python train.py --d_model=160 --n_head=5 --n_kv_head=5 --head_dim=32 --norm="rmsnorm" --norm_eps=1e-05 --positions="rope" --rope_fraction=1.0 --bias="none" --final_lr_fraction=0.1 --seq_len=1024
Each number is 50 + 10 x the weight over its row's rms, rounded and kept within 0 to 99. Layers, rows and columns count from 0. The size before them is the row's rms in percent of the matrix's.

# up: layer 3 MLP up, 640x160, rms 0.151, rows 616-639, columns 80-159
# down: layer 3 MLP down (transposed), 640x160, rms 0.133, rows 616-639, columns 80-159
# gate: layer 3 MLP gate, 640x160, rms 0.152, rows 617-639, columns 80-159
up616 108:45 42 45 53 72 59 53 37 44 49 67 42 49 64 40 35 65 53 59 49 61 40 57 50 54 52 67 66 48 35 28 48 37 50 51 49 70 51 53 46 47 64 62 35 49 44 44 51 53 59 43 62 56 81 47 51 39 46 66 54 53 35 56 29 37 46 45 56 54 33 44 53 57 52 60 41 43 50 39 50
down616 104:40 37 49 50 52 48 48 62 45 62 71 58 48 67 30 46 52 48 53 53 63 40 55 40 62 51 65 58 51 40 18 48 49 50 55 38 65 49 48 43 35 51 52 30 47 41 41 47 41 53 46 61 63 67 26 44 48 53 56 44 44 37 54 43 43 32 44 53 49 47 44 61 69 51 59 57 64 35 41 45
gate617 089:70 50 57 57 81 57 38 56 54 46 33 55 49 49 45 54 44 52 65 54 49 54 53 47 54 50 36 59 43 67 42 45 35 30 57 68 40 49 29 46 44 48 34 62 53 46 48 33 54 39 29 61 63 42 57 54 45 50 46 63 53 35 56 55 53 58 56 41 50 41 60 42 49 33 27 60 48 52 51 59
up617 090:55 38 61 63 67 65 34 41 52 48 51 48 38 55 48 60 39 54 55 51 55 53 50 33 60 36 51 56 52 58 31 61 49 53 63 38 37 58 38 48 31 51 56 48 57 54 47 45 51 45 55 57 32 49 55 62 55 71 54 38 55 46 35 70 35 38 46 46 56 39 53 56 23 52 28 53 39 50 64 42
down617 090:62 50 62 56 40 54 50 58 51 51 45 28 54 49 71 73 35 60 38 52 52 42 47 44 55 49 47 53 52 41 71 49 74 58 64 44 62 34 47 44 45 44 67 45 57 60 47 46 43 66 53 59 50 56 44 53 45 59 45 32 53 44 40 44 52 41 44 46 59 43 50 56 36 60 47 34 36 61 65 52
gate618 112:51 61 52 49 60 61 33 63 39 55 59 41 35 48 55 56 47 56 49 57 53 57 29 41 46 36 69 41 46 59 62 57 54 40 51 45 68 50 58 44 45 49 51 45 43 54 62 38 53 52 48 37 42 59 40 77 47 46 47 51 57 74 29 43 58 48 53 60 39 36 36 61 35 69 38 51 39 64 46 62
up618 108:72 59 37 47 60 35 26 43 52 52 55 36 42 31 46 47 65 68 43 49 38 39 29 46 47 57 41 56 57 46 52 48 59 65 64 48 56 54 73 47 58 46 58 41 44 44 60 43 47 68 49 46 41 54 49 61 45 46 56 62 49 60 56 56 52 47 49 58 50 56 38 57 55 40 41 60 58 40 47 57
down618 108:55 31 50 56 51 47 59 52 49 47 62 53 43 46 47 50 50 44 54 70 61 52 44 44 57 39 73 36 44 55 68 42 53 63 68 47 51 64 42 54 48 54 38 51 37 52 55 44 66 53 39 18 44 34 45 53 61 42 37 50 56 62 49 46 45 46 51 63 43 37 59 49 49 63 52 52 37 54 61 64
gate619 101:50 51 42 45 57 38 42 54 38 37 51 58 46 49 60 58 26 59 60 31 50 42 76 50 64 60 50 55 45 51 35 45 52 51 51 53 42 53 36 45 64 40 46 58 65 60 44 37 31 54 61 51 42 37 49 56 71 59 55 30 41 27 45 47 62 58 52 54 47 50 51 41 58 39 47 33 37 52 47 56
up619 104:54 52 55 52 46 46 49 53 59 51 46 32 57 41 41 50 58 39 44 48 43 55 40 33 41 48 48 61 47 47 37 49 39 55 53 67 38 47 40 71 65 52 49 55 35 38 48 29 42 49 66 53 46 55 48 45 63 47 62 67 56 49 53 40 47 58 54 49 49 50 52 41 47 37 31 66 39 48 31 53
down619 100:62 62 45 44 60 49 64 42 46 59 64 37 53 39 41 54 48 44 42 38 42 38 37 61 46 43 49 56 56 49 46 52 46 54 40 59 56 44 43 46 24 44 33 49 50 43 69 51 73 42 44 47 50 58 48 41 19 46 37 55 57 57 50 55 38 34 58 55 51 50 52 52 70 48 67 38 56 55 71 52
gate620 095:43 53 50 35 37 56 39 64 50 31 59 48 43 61 58 56 37 39 41 43 43 43 65 44 49 53 53 43 32 44 31 41 50 51 53 49 44 55 49 41 68 47 33 48 76 53 52 54 46 31 42 49 46 51 59 38 54 47 52 47 47 39 54 53 52 51 55 48 53 70 57 33 59 63 62 42 62 68 72 47
up620 095:43 42 33 54 64 46 61 54 51 60 45 45 57 32 71 39 28 53 44 38 46 68 43 51 55 65 44 48 49 41 62 43 33 56 47 36 64 45 32 37 48 46 54 46 65 49 44 48 18 47 44 62 45 30 32 57 38 36 43 45 30 50 48 49 73 57 41 42 57 44 39 41 54 52 52 47 49 44 60 56
down620 097:50 39 62 61 56 58 45 62 52 48 52 51 60 43 48 48 24 67 29 50 45 58 56 57 58 51 35 47 48 56 62 44 52 43 47 29 41 64 26 36 38 58 55 55 50 43 54 41 40 25 56 52 37 46 59 62 51 48 48 82 32 46 49 68 58 51 41 51 46 50 52 37 68 50 44 31 53 42 51 55
gate621 095:54 68 57 50 49 51 56 40 40 52 47 65 40 57 60 62 59 57 38 40 36 65 48 48 60 48 56 67 61 48 48 57 54 53 51 62 48 60 63 48 57 42 62 48 49 59 44 50 46 61 59 48 48 66 47 74 59 54 49 33 54 42 69 40 46 55 41 39 27 63 40 63 40 60 36 61 51 50 47 52
up621 089:43 39 47 43 41 58 50 65 45 57 68 48 46 50 49 36 47 58 57 51 33 42 67 44 51 52 54 35 40 36 50 21 50 54 65 29 51 47 44 25 64 53 41 50 35 30 45 37 69 58 37 41 50 44 57 52 57 50 44 56 56 55 53 64 49 56 49 61 49 58 58 41 56 53 49 58 72 60 46 54
down621 097:49 57 58 60 67 53 29 23 63 48 49 64 48 40 53 50 64 42 54 53 56 51 51 38 43 61 58 55 65 48 50 54 48 54 43 56 47 59 67 44 39 56 41 39 58 50 41 50 43 48 53 64 48 55 48 45 43 64 70 43 51 57 36 31 53 37 45 52 61 55 65 46 62 58 60 49 51 40 44 32
gate622 101:51 39 36 60 40 53 44 42 38 40 45 62 35 69 50 48 47 40 51 49 49 54 60 57 61 36 63 62 46 50 42 47 51 51 66 56 49 56 41 53 39 52 53 47 44 56 70 33 50 58 30 43 43 52 64 51 77 37 65 47 70 58 50 38 43 45 43 63 38 44 43 68 54 46 48 48 69 69 51 48
up622 104:55 45 47 66 44 38 52 37 33 47 38 53 34 71 53 47 47 51 50 55 48 63 52 66 61 38 61 70 54 51 41 50 54 48 65 50 43 63 52 46 36 52 54 62 47 62 62 38 44 53 24 44 51 44 50 62 72 31 61 49 68 52 54 42 42 36 40 73 40 38 41 66 46 54 45 28 63 68 55 43
down622 088:45 50 52 58 51 51 38 47 48 57 47 28 43 59 59 51 66 54 37 48 48 75 50 41 54 32 37 73 34 49 56 34 50 40 39 50 45 63 46 40 54 51 60 71 42 60 55 58 40 67 47 61 54 60 44 48 50 42 63 48 70 49 51 48 40 47 34 75 50 46 40 51 64 49 41 56 57 50 52 45
gate623 110:35 54 39 47 53 55 58 28 28 47 61 48 47 55 59 20 44 46 49 48 52 31 57 44 48 52 43 44 58 56 45 62 57 30 50 58 37 62 60 54 38 43 49 36 51 29 70 42 51 55 43 32 58 39 52 58 62 56 46 48 50 69 39 52 68 64 54 39 50 46 54 55 41 42 35 62 45 42 62 50
up623 110:53 54 74 35 64 43 63 41 47 56 45 51 60 49 33 39 44 50 57 46 42 54 48 53 58 57 63 62 56 43 39 60 58 64 69 41 55 51 40 51 43 35 39 58 56 57 48 53 38 42 45 49 43 49 42 52 46 61 55 47 40 47 58 42 47 68 35 62 48 57 63 45 50 59 55 28 58 42 38 45
down623 114:44 59 55 41 46 54 38 54 68 54 35 54 49 39 33 39 53 54 43 57 53 46 49 63 57 56 42 37 51 42 27 57 49 71 53 29 59 44 39 34 49 42 58 35 60 56 57 63 42 45 63 50 49 44 58 52 43 43 63 53 35 50 46 48 57 68 70 63 45 56 66 41 49 61 52 58 59 38 47 44
gate624 106:56 41 31 65 45 40 72 53 59 67 42 52 70 45 56 44 38 61 59 63 37 68 52 28 73 46 51 38 54 47 49 44 56 48 64 56 26 43 53 60 50 47 48 49 45 50 38 55 48 50 50 57 65 45 50 42 39 63 57 53 83 49 63 51 68 25 43 51 37 57 38 48 65 73 58 44 44 54 29 50
up624 108:44 54 60 36 48 74 38 42 59 33 42 55 39 49 46 48 60 60 53 29 56 33 51 49 25 48 36 53 53 43 45 49 44 59 42 52 65 55 38 36 38 56 43 44 65 50 55 54 37 46 37 51 38 41 55 44 49 39 48 45 23 47 50 41 33 78 51 46 57 46 79 48 53 34 43 58 61 54 60 32
down624 101:55 42 61 46 44 37 52 49 49 49 60 44 66 53 57 60 44 56 43 65 50 46 58 59 54 39 51 67 50 67 51 54 55 52 63 64 45 58 51 49 38 36 42 56 31 58 54 43 57 41 42 46 52 58 29 45 39 43 57 45 74 62 68 42 77 51 53 58 52 32 45 48 42 54 62 59 51 53 25 54
gate625 111:50 43 55 47 46 41 44 18 34 63 34 43 65 53 73 60 48 49 43 42 64 57 45 66 51 40 62 62 43 47 29 50 54 41 34 62 47 55 62 33 52 66 67 62 54 68 65 49 53 60 51 42 42 58 36 38 49 40 67 48 64 43 38 53 59 50 41 27 50 64 50 42 34 32 56 62 52 57 51 54
up625 111:50 46 52 52 49 46 50 49 44 33 41 38 62 43 63 58 51 33 34 46 53 67 44 49 43 63 45 53 45 54 55 33 56 28 44 44 55 46 43 52 45 45 69 61 57 53 66 65 48 51 70 63 43 52 48 47 50 52 26 46 71 37 60 42 67 43 38 38 47 70 57 54 53 50 61 49 53 51 54 48
down625 106:52 65 38 59 34 60 49 66 78 53 60 47 42 58 28 50 62 50 37 61 52 77 58 44 58 56 46 42 46 60 65 36 46 42 63 52 51 52 51 64 53 43 40 41 65 38 39 58 46 45 59 64 58 48 62 62 53 51 45 52 52 57 60 37 51 58 54 55 64 50 68 48 56 52 41 43 50 45 36 68
gate626 086:39 31 48 23 49 44 66 51 55 38 67 45 43 52 52 69 45 51 57 43 31 68 56 57 47 51 42 42 55 31 53 44 67 55 51 62 55 50 52 48 67 48 25 36 48 59 44 44 60 46 47 50 69 42 34 46 63 54 52 46 60 61 38 30 33 45 46 53 53 65 44 55 56 62 59 52 37 51 40 36
up626 086:76 60 37 62 56 53 26 58 57 48 58 60 44 38 45 41 52 58 36 45 60 40 57 40 44 56 61 60 45 67 52 57 45 60 50 47 45 42 40 69 40 56 61 57 53 45 51 46 50 55 47 35 34 52 54 61 48 53 50 38 45 35 52 57 48 43 53 55 47 42 60 42 38 43 55 48 60 59 55 61
down626 093:62 53 61 42 46 50 60 31 64 51 43 59 62 37 47 51 49 67 45 42 48 54 64 35 54 71 57 49 34 50 52 58 51 45 45 62 24 42 34 51 46 52 39 33 47 57 47 62 50 52 41 25 49 45 45 62 54 50 57 47 37 46 63 38 41 44 35 46 62 36 52 46 57 48 47 45 49 51 30 39
gate627 101:34 55 47 42 30 55 80 47 55 65 42 51 73 56 39 44 51 53 55 36 43 45 51 67 49 54 53 51 57 39 26 45 46 38 60 49 33 64 35 44 40 41 57 58 45 57 53 59 40 37 37 57 48 81 44 33 53 38 50 52 38 50 47 42 57 49 43 60 45 67 45 38 52 65 70 52 32 41 56 58
up627 103:47 40 56 45 61 51 39 44 29 57 54 57 34 41 46 43 64 50 43 51 67 36 50 30 64 23 46 45 54 55 62 52 44 47 48 74 44 35 45 48 50 62 63 28 52 45 53 49 59 72 51 44 48 41 60 60 61 55 49 58 50 48 54 40 48 56 45 46 42 45 56 55 50 50 37 39 56 53 49 46
down627 110:63 67 57 73 48 54 50 28 51 32 45 43 51 56 52 48 40 40 36 55 38 50 36 58 47 62 54 49 52 37 57 57 38 57 57 35 58 36 55 59 48 42 38 60 49 59 67 60 45 58 61 56 63 61 51 59 36 52 52 57 43 44 54 62 66 63 33 79 45 46 46 69 58 50 60 65 44 61 45 42
gate628 092:19 56 56 42 46 49 74 50 58 60 49 65 38 54 42 45 54 54 51 54 46 38 63 50 45 41 60 55 37 48 37 43 59 32 59 54 55 52 49 44 54 47 41 19 45 53 67 47 59 56 50 49 49 37 68 59 51 39 45 50 61 53 52 48 59 44 40 49 24 61 69 36 61 49 59 54 45 49 53 39
up628 090:47 37 39 42 43 42 45 26 58 39 41 37 64 54 40 38 59 40 73 42 41 45 68 45 44 59 31 46 44 48 34 48 62 30 65 62 59 55 34 49 44 37 33 47 45 45 61 58 40 50 47 56 52 64 46 53 47 52 56 48 60 54 66 36 53 45 44 69 52 43 45 52 50 54 53 25 38 34 47 45
down628 096:64 41 52 65 48 64 43 35 61 66 35 49 54 65 63 42 38 66 51 53 50 56 40 49 48 54 58 49 72 46 48 31 46 58 49 48 63 51 52 46 52 50 62 50 44 48 59 54 52 64 46 58 48 52 56 37 64 53 55 63 45 50 56 55 40 57 58 42 40 63 56 49 43 59 49 52 54 45 59 74
gate629 107:61 44 40 55 34 58 32 47 59 51 33 50 49 63 68 79 55 46 45 38 41 47 43 37 46 46 51 59 49 44 49 55 53 62 72 36 60 55 68 57 54 48 47 68 66 51 53 63 35 57 49 57 55 48 41 56 62 62 53 31 45 49 41 49 56 69 40 50 39 42 47 31 31 58 55 54 44 63 53 60
up629 107:34 34 48 42 24 55 37 65 54 58 49 63 46 52 56 60 54 59 62 51 47 53 46 39 44 45 42 28 51 50 48 46 42 48 57 56 31 69 37 44 48 58 51 37 55 47 46 61 54 41 46 40 62 58 57 53 67 49 51 68 53 59 61 44 55 55 39 44 60 48 63 38 61 38 61 58 54 58 36 54
down629 111:54 66 56 50 53 49 38 48 39 38 47 73 59 36 67 25 43 55 53 47 57 42 49 43 29 42 47 40 62 44 45 61 52 33 51 58 27 61 57 37 55 58 49 36 56 65 43 46 52 44 52 55 57 47 57 39 62 48 59 56 63 57 58 56 67 58 50 57 56 46 53 25 52 57 41 47 51 40 37 52
gate630 105:36 50 65 48 55 46 53 33 55 55 69 54 48 53 45 57 41 41 65 28 46 53 45 50 50 38 32 57 61 52 32 48 61 45 75 53 40 40 53 60 60 42 33 56 52 73 48 42 48 69 46 49 67 48 37 51 60 50 44 33 63 54 35 39 59 63 68 60 59 36 42 61 68 56 51 35 66 40 53 56
up630 109:42 58 57 37 58 37 61 47 44 61 62 63 51 44 34 64 59 50 48 34 58 51 62 59 34 44 64 54 52 35 44 51 59 70 43 63 43 38 43 40 42 49 32 49 44 56 36 62 56 42 45 42 53 49 65 44 59 65 51 42 64 45 44 42 43 47 60 43 46 41 33 69 56 50 58 53 66 47 58 59
down630 110:44 67 55 54 57 46 62 45 37 58 62 70 53 54 45 52 52 52 60 25 62 57 31 46 39 36 56 44 63 51 33 46 51 45 63 68 43 51 46 42 53 47 49 54 54 64 37 41 38 58 46 36 47 44 50 39 61 40 44 42 65 53 46 44 62 58 46 43 38 33 40 60 58 50 50 39 54 41 47 47
gate631 099:55 48 43 57 48 53 47 50 61 33 67 42 38 44 58 42 69 52 64 51 31 36 30 62 53 50 47 36 52 45 30 51 62 48 49 47 68 33 52 50 52 64 53 45 43 62 71 37 56 42 44 32 23 53 49 48 55 42 59 50 49 62 69 66 46 38 44 48 40 65 49 62 43 46 55 44 50 40 42 51
up631 099:53 54 45 41 56 41 51 52 65 61 62 45 64 58 48 59 33 48 52 32 29 58 44 53 42 67 50 46 41 45 58 66 68 46 42 49 56 65 51 47 49 48 49 80 52 56 42 68 51 44 56 24 40 39 52 48 48 34 51 58 50 64 42 55 48 43 58 43 54 61 45 53 32 42 51 49 54 46 58 69
down631 102:51 33 49 51 36 41 54 57 58 42 57 48 43 44 60 51 37 48 70 57 47 35 37 44 52 44 55 45 48 49 34 60 47 57 53 48 59 38 60 41 42 55 59 50 40 50 42 31 58 57 30 39 31 47 47 43 65 37 50 53 42 66 45 59 59 47 64 48 45 54 40 54 58 64 64 43 36 57 50 46
gate632 096:61 48 51 49 60 43 65 54 56 40 61 43 34 39 42 73 33 56 48 70 40 56 57 61 41 34 45 59 52 53 53 58 49 35 53 46 52 35 52 45 59 63 41 62 51 51 45 57 41 48 30 53 50 58 37 44 53 54 56 34 48 62 43 51 26 71 55 53 40 28 30 40 43 68 44 43 36 44 59 45
up632 096:51 39 41 49 39 47 39 35 38 56 32 36 72 47 62 34 68 38 32 37 69 52 50 49 71 45 53 45 50 66 38 46 49 55 32 59 54 47 40 47 43 40 57 54 48 58 53 52 72 57 66 61 51 50 43 43 54 54 42 52 54 47 53 43 72 52 39 49 61 59 68 40 53 45 52 53 34 53 48 44
down632 099:60 32 45 37 54 54 53 56 55 53 43 54 62 64 31 28 60 29 35 51 45 48 43 44 46 59 48 45 49 47 37 42 34 66 33 47 45 70 45 43 47 63 47 53 52 48 43 44 58 56 49 61 38 40 58 24 48 48 28 51 43 26 58 54 66 45 52 36 52 58 70 49 41 42 53 63 58 54 25 31
gate633 084:56 61 55 48 31 53 37 64 45 51 43 44 42 49 60 60 75 40 48 53 55 51 51 41 67 38 57 62 56 65 65 50 45 51 45 49 54 51 41 46 34 50 46 54 72 62 55 57 51 46 50 46 53 50 60 61 49 37 47 53 56 63 43 65 47 41 51 45 47 51 62 46 45 42 40 50 63 61 62 51
up633 087:49 62 61 45 63 56 63 52 53 49 56 52 52 43 55 37 44 52 47 47 43 52 51 60 48 69 54 50 56 35 24 40 46 60 49 49 37 43 56 55 57 50 39 60 35 39 47 54 61 63 57 52 52 41 30 46 37 52 52 57 54 41 64 36 60 79 50 45 48 54 58 62 50 43 53 49 50 49 26 48
down633 089:49 63 37 58 57 55 31 60 56 49 62 62 59 35 45 79 64 34 44 68 45 63 41 49 52 49 55 62 57 44 21 55 40 48 37 68 56 30 42 56 71 51 44 56 49 45 49 62 58 58 68 35 53 44 39 46 54 43 40 57 35 50 44 56 36 67 51 44 54 67 50 64 60 53 40 52 57 48 52 42
gate634 088:59 48 49 44 53 55 54 42 73 42 56 54 35 71 53 49 45 59 59 62 49 51 53 56 77 46 52 29 55 53 35 44 40 45 58 40 50 53 56 39 50 27 47 58 54 76 40 51 51 41 56 47 46 46 41 66 68 68 35 58 65 39 49 51 57 47 28 61 43 48 44 53 64 56 66 39 42 59 40 58
up634 092:55 32 53 42 56 66 57 51 64 59 52 52 55 62 65 39 42 49 61 58 55 53 37 51 73 39 61 37 49 56 59 61 51 50 57 47 51 55 41 32 35 22 54 42 47 70 36 53 37 52 50 40 37 56 49 61 65 74 57 54 55 36 47 44 42 47 36 48 52 47 49 39 64 54 59 44 52 51 53 51
down634 091:52 53 21 41 55 40 38 56 49 54 53 49 58 34 48 43 48 41 50 32 41 52 62 66 65 43 40 37 45 60 36 31 45 44 45 55 45 54 36 42 37 52 54 45 32 80 57 55 39 55 59 65 43 49 60 55 63 50 28 49 42 28 50 52 57 40 41 64 40 56 44 58 54 66 52 26 56 49 46 52
gate635 097:63 53 50 57 53 53 44 49 39 55 53 59 43 64 30 53 56 45 61 45 50 48 52 58 43 54 51 55 70 46 55 57 45 36 61 59 52 39 51 48 55 38 36 50 45 72 68 62 24 35 54 45 52 61 33 59 44 71 69 59 50 47 58 63 66 65 71 55 38 55 47 30 45 62 52 46 51 63 47 34
up635 100:49 47 49 34 39 47 39 44 59 63 53 48 68 74 56 48 40 32 35 37 41 71 62 49 49 65 45 34 52 50 44 29 50 46 51 47 35 58 49 47 44 57 52 37 35 54 40 33 56 46 35 65 50 43 74 41 44 48 48 36 34 23 48 42 57 43 59 46 57 58 51 52 51 42 65 50 45 57 49 28
down635 095:68 65 53 33 27 80 50 46 56 52 44 53 60 45 57 55 46 46 53 50 53 50 35 37 59 43 47 47 44 46 42 38 57 41 52 40 40 64 51 58 54 43 59 40 45 33 37 32 67 57 42 57 27 54 72 54 67 53 52 47 53 48 50 50 40 39 48 42 48 28 64 60 58 59 39 56 42 57 47 40
gate636 092:51 65 52 66 50 62 54 52 60 55 62 36 31 51 73 64 51 52 44 68 47 50 50 38 60 60 56 53 56 34 33 35 47 45 47 63 51 28 46 34 47 50 50 29 34 38 55 50 56 64 50 64 65 47 52 38 48 49 49 53 51 59 48 34 44 71 52 39 32 25 45 43 47 66 50 51 50 57 37 48
up636 089:56 50 44 55 33 55 29 52 59 44 46 38 35 45 61 54 31 58 38 42 49 42 52 42 56 47 59 41 57 23 52 43 58 39 38 55 48 46 59 65 46 59 54 42 45 39 44 68 48 64 49 40 38 34 43 42 62 54 62 58 32 41 44 38 45 47 54 60 30 49 34 59 49 65 38 36 51 43 73 51
down636 092:48 44 55 57 33 50 48 67 28 48 35 45 64 45 55 58 39 58 37 34 40 64 42 49 27 48 59 50 43 49 59 53 24 63 39 40 55 48 69 45 37 52 62 53 60 43 41 55 38 48 50 40 53 39 55 63 73 63 56 63 40 42 59 43 57 40 54 64 44 58 52 62 49 54 57 59 47 51 61 47
gate637 098:49 50 38 40 52 54 36 50 44 43 55 42 66 41 45 52 48 45 63 57 42 45 36 62 45 37 56 44 45 49 36 51 42 75 37 21 68 54 50 46 59 54 30 70 49 67 52 66 61 52 49 39 57 42 61 59 17 55 43 61 47 48 56 45 43 50 39 56 68 51 44 45 73 54 62 50 52 45 51 54
up637 100:59 53 61 64 38 40 64 61 47 63 54 70 52 50 73 59 41 45 53 28 52 43 46 48 36 59 62 49 54 38 56 40 44 53 47 54 32 48 56 43 47 37 48 47 49 48 53 38 67 67 39 49 69 37 41 54 49 53 56 31 53 46 54 42 60 57 49 43 39 46 66 52 41 52 51 42 52 62 53 45
down637 101:52 51 37 43 52 53 46 53 43 68 45 38 45 46 57 53 46 51 27 54 48 62 56 44 69 51 42 49 46 58 40 43 55 58 40 53 62 53 56 51 48 41 40 40 53 44 48 74 39 59 42 35 36 29 61 56 57 48 56 72 62 31 55 29 47 49 37 53 44 55 52 46 51 52 47 52 63 47 50 48
gate638 106:51 62 65 51 37 57 42 46 46 54 43 59 38 51 56 53 65 48 54 63 64 46 40 61 27 74 60 63 58 56 51 42 51 37 52 56 38 56 62 54 62 59 50 49 56 55 51 40 47 47 39 46 45 53 52 53 27 59 51 62 41 33 66 41 48 42 51 61 56 50 57 64 40 40 44 72 44 63 55 46
up638 107:54 63 68 46 47 42 62 50 34 55 83 67 56 66 57 55 33 40 30 34 30 48 41 60 48 27 58 52 52 40 41 39 66 30 58 44 58 62 69 41 54 45 58 48 52 70 55 48 40 47 42 65 44 26 40 70 42 53 62 60 35 52 50 55 51 49 51 29 49 49 39 47 40 45 61 55 69 65 38 54
down638 104:45 58 58 49 27 56 35 40 43 47 57 61 71 51 41 50 34 34 36 52 53 55 46 31 56 47 45 44 52 40 46 58 71 39 60 58 51 39 45 57 55 48 63 53 59 60 57 37 51 39 53 46 62 48 56 50 30 30 42 46 43 49 55 48 46 41 55 34 54 44 52 54 54 46 50 63 64 55 58 37
gate639 099:41 67 39 44 56 41 65 58 45 38 76 70 46 57 47 60 46 54 61 45 47 52 43 56 42 52 43 55 56 49 44 47 59 50 30 50 57 65 64 54 56 52 44 68 64 52 29 58 54 50 27 63 53 51 67 50 45 67 55 57 50 41 52 61 55 46 53 54 43 46 57 48 32 51 34 44 65 46 50 32
up639 102:39 60 53 35 60 31 59 54 40 51 61 51 60 47 48 64 66 53 37 37 51 56 38 58 52 46 40 50 50 51 48 43 45 52 42 52 52 66 38 62 54 68 60 61 75 44 41 45 49 51 58 56 71 47 51 47 42 47 32 42 52 39 43 54 50 44 48 46 53 72 49 31 43 55 45 52 46 51 47 58
down639 103:43 54 67 51 53 49 52 49 52 49 48 40 48 45 38 33 50 30 41 64 56 35 47 47 57 59 57 63 52 53 45 51 50 43 64 45 45 47 50 62 61 50 45 48 46 48 70 48 43 42 69 39 41 42 34 48 30 37 57 48 48 53 45 48 72 47 50 62 52 52 49 65 53 42 50 69 63 55 65 62